config.toml
n_layer = 12
d_model = 384
n_head = 6
n_kv_head = 6
head_dim = 64
d_mlp = 1536
vocab_size = 32000
activation = "squared_relu"
norm = "rmsnorm"
norm_place = "pre"
norm_eps = 1e-06
positions = "rope"
rope_base = 1020.0
rope_fraction = 0.5
qk_norm = false
attn_scale = 0.125
bias = "none"
tie_embeddings = false
parallel_block = false
extras = ["local attention windows", "shifted keys", "exclusive self-attention", "capped logits"]
init = "normal"
init_std_qkv = 0.0236
init_std_o = 0.0
init_std_up = 0.0236
init_std_down = 0.0
optimizer = "muon_variant"
lr = 0.0136
beta1 = 0.9
weight_decay = 0.027
lr_head = 0.00537
grad_clip = 0.5
warmup_steps = 200
schedule = "wsd"
decay_fraction = 0.834
decay_shape = "cos"
final_lr_fraction = 0.0
batch_tokens = 65536
seq_len = 2048
doc_mask = true
train_tokens = 680700000
steps = 10387
dataset = "wikipedia_en"
Each number is 500 + 50 x the weight over its row's rms, rounded and kept within 0 to 999. Layers, rows and columns count from 0. Numbers have three digits each. The size before them is the row's rms in percent of the matrix's.

# up: layer 6 MLP up, 1536x384, rms 0.0656, rows 1243-1267, columns 128-255
# down: layer 6 MLP down (transposed), 1536x384, rms 0.0331, rows 1243-1266, columns 128-255
up1243 099:461402519426533483505509483470552497449597456546477447561508555470396497510512531438489394502437526473626627571450481580423529496450471518509509462441538513550559454514483409468517483541519446433485482535523542513466590505508521533606522526510469559468586501517489436505449506511568506574483601483545579416431351451474545488469535527458536487487468526392548593516459505527493448472547
down1243 101:559504501569553579508464541466482540500483516460509560467462365458592604535500424537473468589496495535474553525493538469546497482632501431515487593487465416474473425560440535526484518547606488536542475483451356419482464459488547481437552497465436529505525569472524512471555558465541424419454466554473562638472503449580507456506475492552516438537500371489493382587543477482497471557557
up1244 093:476457495570475586537654488505496460513517492519461471445559540496470426471498546401485566448479512516509492564481490435538419533507494326559515442519544525597539472476478482435592485437515453431573561554555448507504537515417510400531536568533471537497458462555490512555544519473478525427464446524540502496550517514514576488542517527480511418504469615448541515525578457476519511478409
down1244 094:500479532546587436504435534522466461574535473526509512485386497463597504574593528458395503430565529445361572503531519504526498449479537489458556551482460517534451521567550570529466514500542511559483402519532490491504535528538471518469493502571532523576501485513469499562443465524529455524480457485518470446507387468482461535521438493509451560453382502539438498573589453512512423540512
up1245 099:488439487523508563497603438503426553503458473392468471400524465442459592518541523436537435502499435526587591538512542519477520464496478514585427452561528468494494527459632511450464424464552589425525479527585474453530503366486464566565518564487515487588534522530492551507448454510447567515488446490557470518490461526499540458406545509508452501490443547464494445513474440521508527547505
down1245 097:547438435489510505446511500552512520469451567592565512504569516454560460569478459477457485478439528429473508446492485438430471503571514433433489519457510510656564558528498537532512550522571478558578487515432440516455448534568567415490485575561540516485504518528564454388557511420493404533506493556436464439438441548444420400478483563596465521478518492428463600568440470486525523503473
up1246 105:546518434498510432577485503486545580425426445562507545476523552520439618493527453429528471531469476435626506486464529549479456524459428481534570431533539603448486515513429523418504548524522496580507590482503531495478480552470440513575592565532447550542517494468498597469502441411562580589444452543515522438518514447430450592522472475415494557527448463449499537505602412429459572558470
down1246 103:524575504454595478462488581454429541581421430574502504496549465528608499505462431568477501531505474527429552416582510509507530487451531453523539472555585471457486459581483495539427459503488535481418487537425591599542502516514435513478476477493589499575585457565514487599463538506444506437554418507495577524511532482589464499501503495630429621517491440538517445486546577483502383498502
up1247 095:457501574431479466403461550537509462488547477469511463422570512522488523533541461483616550516597406541568394576473540554530479546477557486440419490458511472427434481520534457509504438485524514565522513523489471424571543446520540527596479494544484497410436550560435503489576489483511571476506523516509432489518531488511435575524481485417421450533483519429522503572523495397473518427476
down1247 097:470388546551406509545503532532460508535434540631448476505520493494562531531430475576493547506434439547425497481429575460510515427491442539483510497599480440627535494584543437530520521520560509511542501461478538540380466525460511438574556510499423606522460524442548441469461531510524544523462476455431506433475522499516369528446400464505598509479508573529413547538505571498551526488500
up1248 088:436432479456476513469529447467399553548531483514493552453512470518473550509473508490494610441427405438478543496456528455424429566500520482468471495517550526505465574601397536512551494460552464557469447509419453437583485509561509514476465476499555429483610539497491484510499520465451477511568480434470513546520483498514503589507561484511570557544573527353522464499476426520534423530512
down1248 096:507477527583591483466516499562568511477532543445489476477506517501508433457573507544514489526560618489546510478533442530571443548516485534497590528512439481504529547392569501450476486609561527467474577442542552548476502460475570568532566576488454407518461496473445513519494428525547563501518535514513431468443515568473482537468483564505496405508469479556502548465529593497495568531451
up1249 109:406451503523581526463627444541450553416522478453447513464549520587467464554527527552445472433404467463518435512507494473503495554477469518514546566398535477463505451578493593484530507493449471471531454413541548537451484537449534425372452481556623460517621462552496531529517503527560565559437477384508516480516517451524521502423487496508581530440507465437460508453521526540447486488552
down1249 108:605479517564445511510541445518571457576599456480521424522464445468425482459510503506512410493507508517533519497438550475485413379504473404624515506459491358495609574511496515485445424536446452500557537593477488440560517445569621536457511510466446543552492450481609523597498526528438401502525460531471549566437519500433502431524444476518493479494464493486524516534407452441482514566509
up1250 096:473452448550523514498381536517507455544453422632482571439533487468536491602538493537453516483543503483507544490499435438528461501453459435512423483425449577466489507560549563566535520500488578531445437494500474526512578478565500448507458453589473455510486421569511452565585481491422528529445490395410499586444591468390477506534531432458435479498470602517464507472519572445525534338572
down1250 097:494510463463525503450506521511443549468566546444509506566507554537504504420496494571537497534540484568483483583528452555494496465470540475469557495611504481522518509506456613496488379555414554578487529493595506439580444450499477549415442570439461527515520527487502501428478543581446520523553406543591433484454507468523529528510507594463483526628567517433528555392596564521459486511376
up1251 084:546550501558575492488517456500449430434612426469464406500434538461467443487506466590542523528609568455427606429540447468475466508486478545537522532509464516484557478510381490418529465522511544448465490559527460649510390494465508537490508515489520527535487531478525514485529540479491521523495523501520521564521496473463487478506537562426501426604516569486463500425475517494502499554489
down1251 092:456439485457459461538517479529498575544463511592609516424451474557444564498479520467510473506454421449426492435475579595534461508529455436418568510538594484435401535510590525472561562459429515514477546428437515394484476535529540437498431535532423499493496486560521522584502536501506589524505404504547557386547511607500531413490430478558516511474493469573529461550470475508468467475495
up1252 116:388533462508542476487571522578590554502533537444504549563531492529484422481595528585585512509442470461469507484493615616579581470591473574519500504439592457515511503511395415383545443530594388516507634438494544473390468478450509516454421524419518462517500442568447458578583526447589502446511640418549437495558514505441489534542552435516431592530477563372448530481406501517378506501515
down1252 107:535565507415503482467467451434524464535509502546416508582571440508492462534544460587495446430436529452496457499492540448454439601492537504499521509488481505482502498458557543633656593447502504527565498556515519477489444547510472497612548497537466434544510462522384436518539476526471481487557388465502538511479563523487507377435535489540484427489540547521515551531485533428521531538426
up1253 100:485573517492492440538582484481620507506480500428567553456498427438442483428537421474557462451506514575451429565406491621411509472443567573408526502445509570549499423529398467518531522424454505496540546524411493450607429497503456498505431494454414564441534425488485478491556540460490545453595529516529436506517507566513469500438644517531526424489521519471503456559554457409483511436516
down1253 096:533464529423534467440415463523516450511444480458432472435504478514557459493455477491587473499524467425412573429442518511506488529484480497392438497509469581584595443547520609603481510444482456580533468515525514517552490498483456519510453504536466568533557519535514515554520512578446413555526467552505410512492483455500577445514466558495473444512475480532518498464578426515463551517501
up1254 110:467543585530483461490506465640512546438499480492463487519524557556540517451533440417602522478568394544435554467520466545554433418467562559504514526571465478518444514526531602492535457514584453461583480465540492525412580523488525508475491477566453481588484564586385380544565457435477526575518478539503441466480472509489492541523512553453434571555490423423441507439460641417425557478491
down1254 103:565563520547552515448455469454466549433466530489496644486461472586513472476538433498461530461459471493538541436495493444491555423510475505529505521562457530491491440609527542538560480561439486558455437508562516492626433565540470482558554519493572621488575514563520430541577499590462450480503530481540499541476507606494560518537464469536469526518514484497474476472510482519451467570436
up1255 101:538509520529509534526441438478546454570454561517536560487521553459364416573538470505497518416497469508498466554497511444467483520532441477535476487573484520375436552498509506540530499397550454562477502562498457428482500590516538560449549463450455528590518525590512518515455529499490534467433500499617485536505467583434448504617474482482517458522502460570581458551494513476515478510480
down1255 099:557452518446428449489516510480440480497480450586467472471441488481603532470431449485488468566386468567606501481472460477574579543524555620483377447500546432556536438476594525474523542594561550437487487519508470600577553505447512500574413501496529550464466535494457423466650521546419555530583488480521462601550475425529488500504565504509507549545474461476552545447549505531514446405557
up1256 091:517515511471560445521561483607551455466470408554454495430494551462510493453521530512524450462510525550420442511430472457485435526587510547565533431579555482434488557562504570474495521498551439463400529498538474452514523531433527566509446464533467464532683468530575535488515592491472541445620547417570541465383505443479508434492551494522506599486444497584500440446518458429525516608445
down1256 089:456493431485663538476404432387429537471525506487431580456451518486470498466456531446429526526448562478520549407569489460468491558514478471495450563513528567569540424537559522536497511512522491491534459499426493437526515523515542454584592482456590526530479479611487549509526476537478497599493487510354486578474518552420409519502510476521584501575533483463509594441476452512444499416551
up1257 106:512484506515531522523402486515489458566463458426448479535517500540443515436419487533486428506448461557564460459454453544547534434506560475490548520410512484460477547464433422467453606435518487513479449456422471507514518561495497450384514419505504451485500520550581510517431504443602449514501460550431530401448477556517400499494469563463478479476554527488508488467480494602528527553610
down1257 102:416478523533427484549611548469522583405556436511542437597548518503604493552493385467516552487528530495501503515489549425500589499467406578498480463503488567473556500460453648533520438542429469497462453489561515486459540378505523510558537458512457478511486542496509516541505494571522430490576549468553464408439506400491456477509597528577504568509514501554481454483526524476563461541549
up1258 092:577560497417485519489555536508487524495438539506500515571476481449514560440531455482507563528485479411542369492532548424460531462442527490487463526573538461438548546510470472402555452470575571473549431464571453548578532618424529546454493551537571583512518525472511447530507529512507549457460590455519528520414470490476473540529436490550428455492499541461516564436464507451491443545526
down1258 097:491412495511504512485500483493468530457559474538515536445540443404441511509470528493453470481558497568493524487540500683486566466445599503526483559541510556459522455461453520511486549432498494445398572512482577498491544428535563430522498517505462465484462469490459468472557422555405458449492424510459465459467527555566377457515548611494544492622483502524544466474506493417553530569604
up1259 098:491467467527510516518501551491491466567452510539479543535491556550424523525521565548476573376413488495538529371408481565440470448488502488476501533582466543512463564484529469500435507499482524444506501521560490492542501463509524544534527425483437453511548491423594557458471511413490541553474523442484515521525437480432418505482488536417509532543550542595493512528563502580541483578417
down1259 098:463480530434416420497542520434472483493566525456568474542457495536549501368565511464508500590525449548511469595565459508621479537476505482418493475419509552529583383516550507522562521486524515511490483548438510505562457447527622514551527526520553501565576507444561476542518459574523463374609483475586423486563594540582664511492476445571527526492456486496514462579508483444531506536466
up1260 097:486495514477428537537411426498494394490509489544556579441526442491538468555495542553502541481546530545359508472485505537563438539537508525461523507498359477430571443492584559467533533488492510492478541471436551509512564546493536450480475478452465464457469373546541433532530548621501526533501557525444558545477445533496550499526494518503531526530570528466431474473444488420522484486501
down1260 094:477478471471510480469529555474508511459613609462473511460462486500489479396466553523526525470509386402544507497527515417421497499552485564563487607582524441478530521562533462517510520522522535625550475444567471509525503463481418464515461445532489568539530562500511533472516480496471487526578512454591575473567543498479473529434554455497467500539510486455511509421525454565473456499509
up1261 103:439502493533517488515476497547494545467496529527570502522499537509464545495506513489563361484540477519557487504563549559425463531490453592517495515544464491505601564407506478471589502562496544474511438522529616576549509452514538540631519485549535543611526496511527443538511570614478425606490442421462498411559530461395402535565441488597527549509387474503465435493547600551446535460435
down1261 099:511560493418610433496506548430482531425468617543587514535548465472538459522526456480614471501575440529464538422464505492555388491485467460552525511547548540432491529496488482514506413553465442536461466524428507494541488475583497609464533481498488537428510532428467493502563449458501573407452415456452546480441554485529491514533469484480517517537452589640592486533597486524501415472539
up1262 115:453553533483565533516585540535533425508511553521393532471458457500488489554497466554592568522492463467481482473539586476564529437504492529484563524514617454502426563422498520498622492481489528545435482544523549585512531415497454420444578449528541564509509547474553450413496465474481497502572458481576545480514551498459583440496511508539571521507608464521477520493487482468517485468560
down1262 104:485622486427496597482583469524534469509351494516477477500513467498473462575498556553549488522500446413507565520519468475498498435476488491378414465450566502386575546507459545510613503468491475557556519589440499469555516491545498567466565467555473476471598405468508469561557438479504465425557486510603485488484567474564521553540463529558419509475543502551611480517518474507506531454509
up1263 092:509516592524467498577590496410582539490500516506523513521552479510504517354473497521526510479417540482521530569442483506456415523564518458584511455581435495508511504536485549470533529580453438509516476496534566361516559604479493512503410504493477554524481438418445594497594570457528495528549502380436522493457516538532432511525562416517515572565596460599517553388471497452489519516569
down1263 098:561521471418489540450381494575403464503529529538550553480497539534420473624546466490504522601491463468548501504445529463611553413472546577423538508476584542491440500509541529537426511442532609473477456474465474562468454461516474486519581524472516468493390543567545464491468528563419519435486523583620571531493429466551435487436437532505480458479437490432542469509564520512510437503437
up1264 113:448491531522423498435541406517430495547581511522537483376497536480550442560504519535524449471475533552501557481507514535495525543388441516459484467552521478515481561529473532550515472405497445551491534468479532627576476464470540485572527476501589473545507584453473502527522500546543604390493454492509538481486467446465441545450530486382441575526453466476487529530569466500443520515486
down1264 105:515552445486470521515474587530529504537474501488542510571433393472460484486504544540458538442492492484547502538461475575512578440516551586495550577468563543549420462483438422521501537420550540563475556574440439387494471452532482456502516537485616527456482498422418400512390564515431470525477449531539456500500556512521517509490529432484571563480468599498509555547502534468470528532477
up1265 092:507522493527404549449517549524482524484501504491426501535531522550525410447415465484547554473495485552460461379389588425455436399561504438476570510525638427485456509460497594517533522453502460437571515520567429493559555466518612429488466525560422514476430555510434554457503506487485434475534474483531500539503502416547465390485568513465530578583454470493506366568554454466484518537462
down1265 089:449547454500523454600545509511531519446537480471573473473523454470505531557567508507450544589556554560545458586634442516570531574472452520524463491485400534489505531556476466520442494645478494590487493413511521443489500556475447562473493602443553498543607485405470586517448554446528496505472480590495496503538539519502495577506470490515513475498575501540505650398480461526467474515542
up1266 102:425491536523488470428520513478565526426457512442499499488588513535466533575542497543524501477535517495510524478536424508509526568541435487494427432496441516507571395439560443450545509515470598426518518515528555533463514473424580491511517495452400530473389562501499507530391472520474468478492466487524451483538495450474522500432497562502488431546555393464468551559450415402541449443472
down1266 102:523540421573546506418446578580489506493463541468497507455553456448420463520508506523435523484369532531502489480400502518533524492607495422508615497430534530528488473427466580553556444451495447510477525489544493574570567532550488485502516400558530385435424512454376460488541505529498495401547451544489497538479536536470483538509540478538558512639434537543426455548442509472511394484465
up1267 107:594519463445441425474485482500521511414499526507540543461432607507448411458494418571481478493529406481479501543537445456545504551492429525447500515509488455596518565446552378443446464495412451530549535437526561492415478444429491483496609581383486510494521542538507411530548458535443414500476525495487511404469534493521478465576586453459549569522548527558460546481481485557481535451497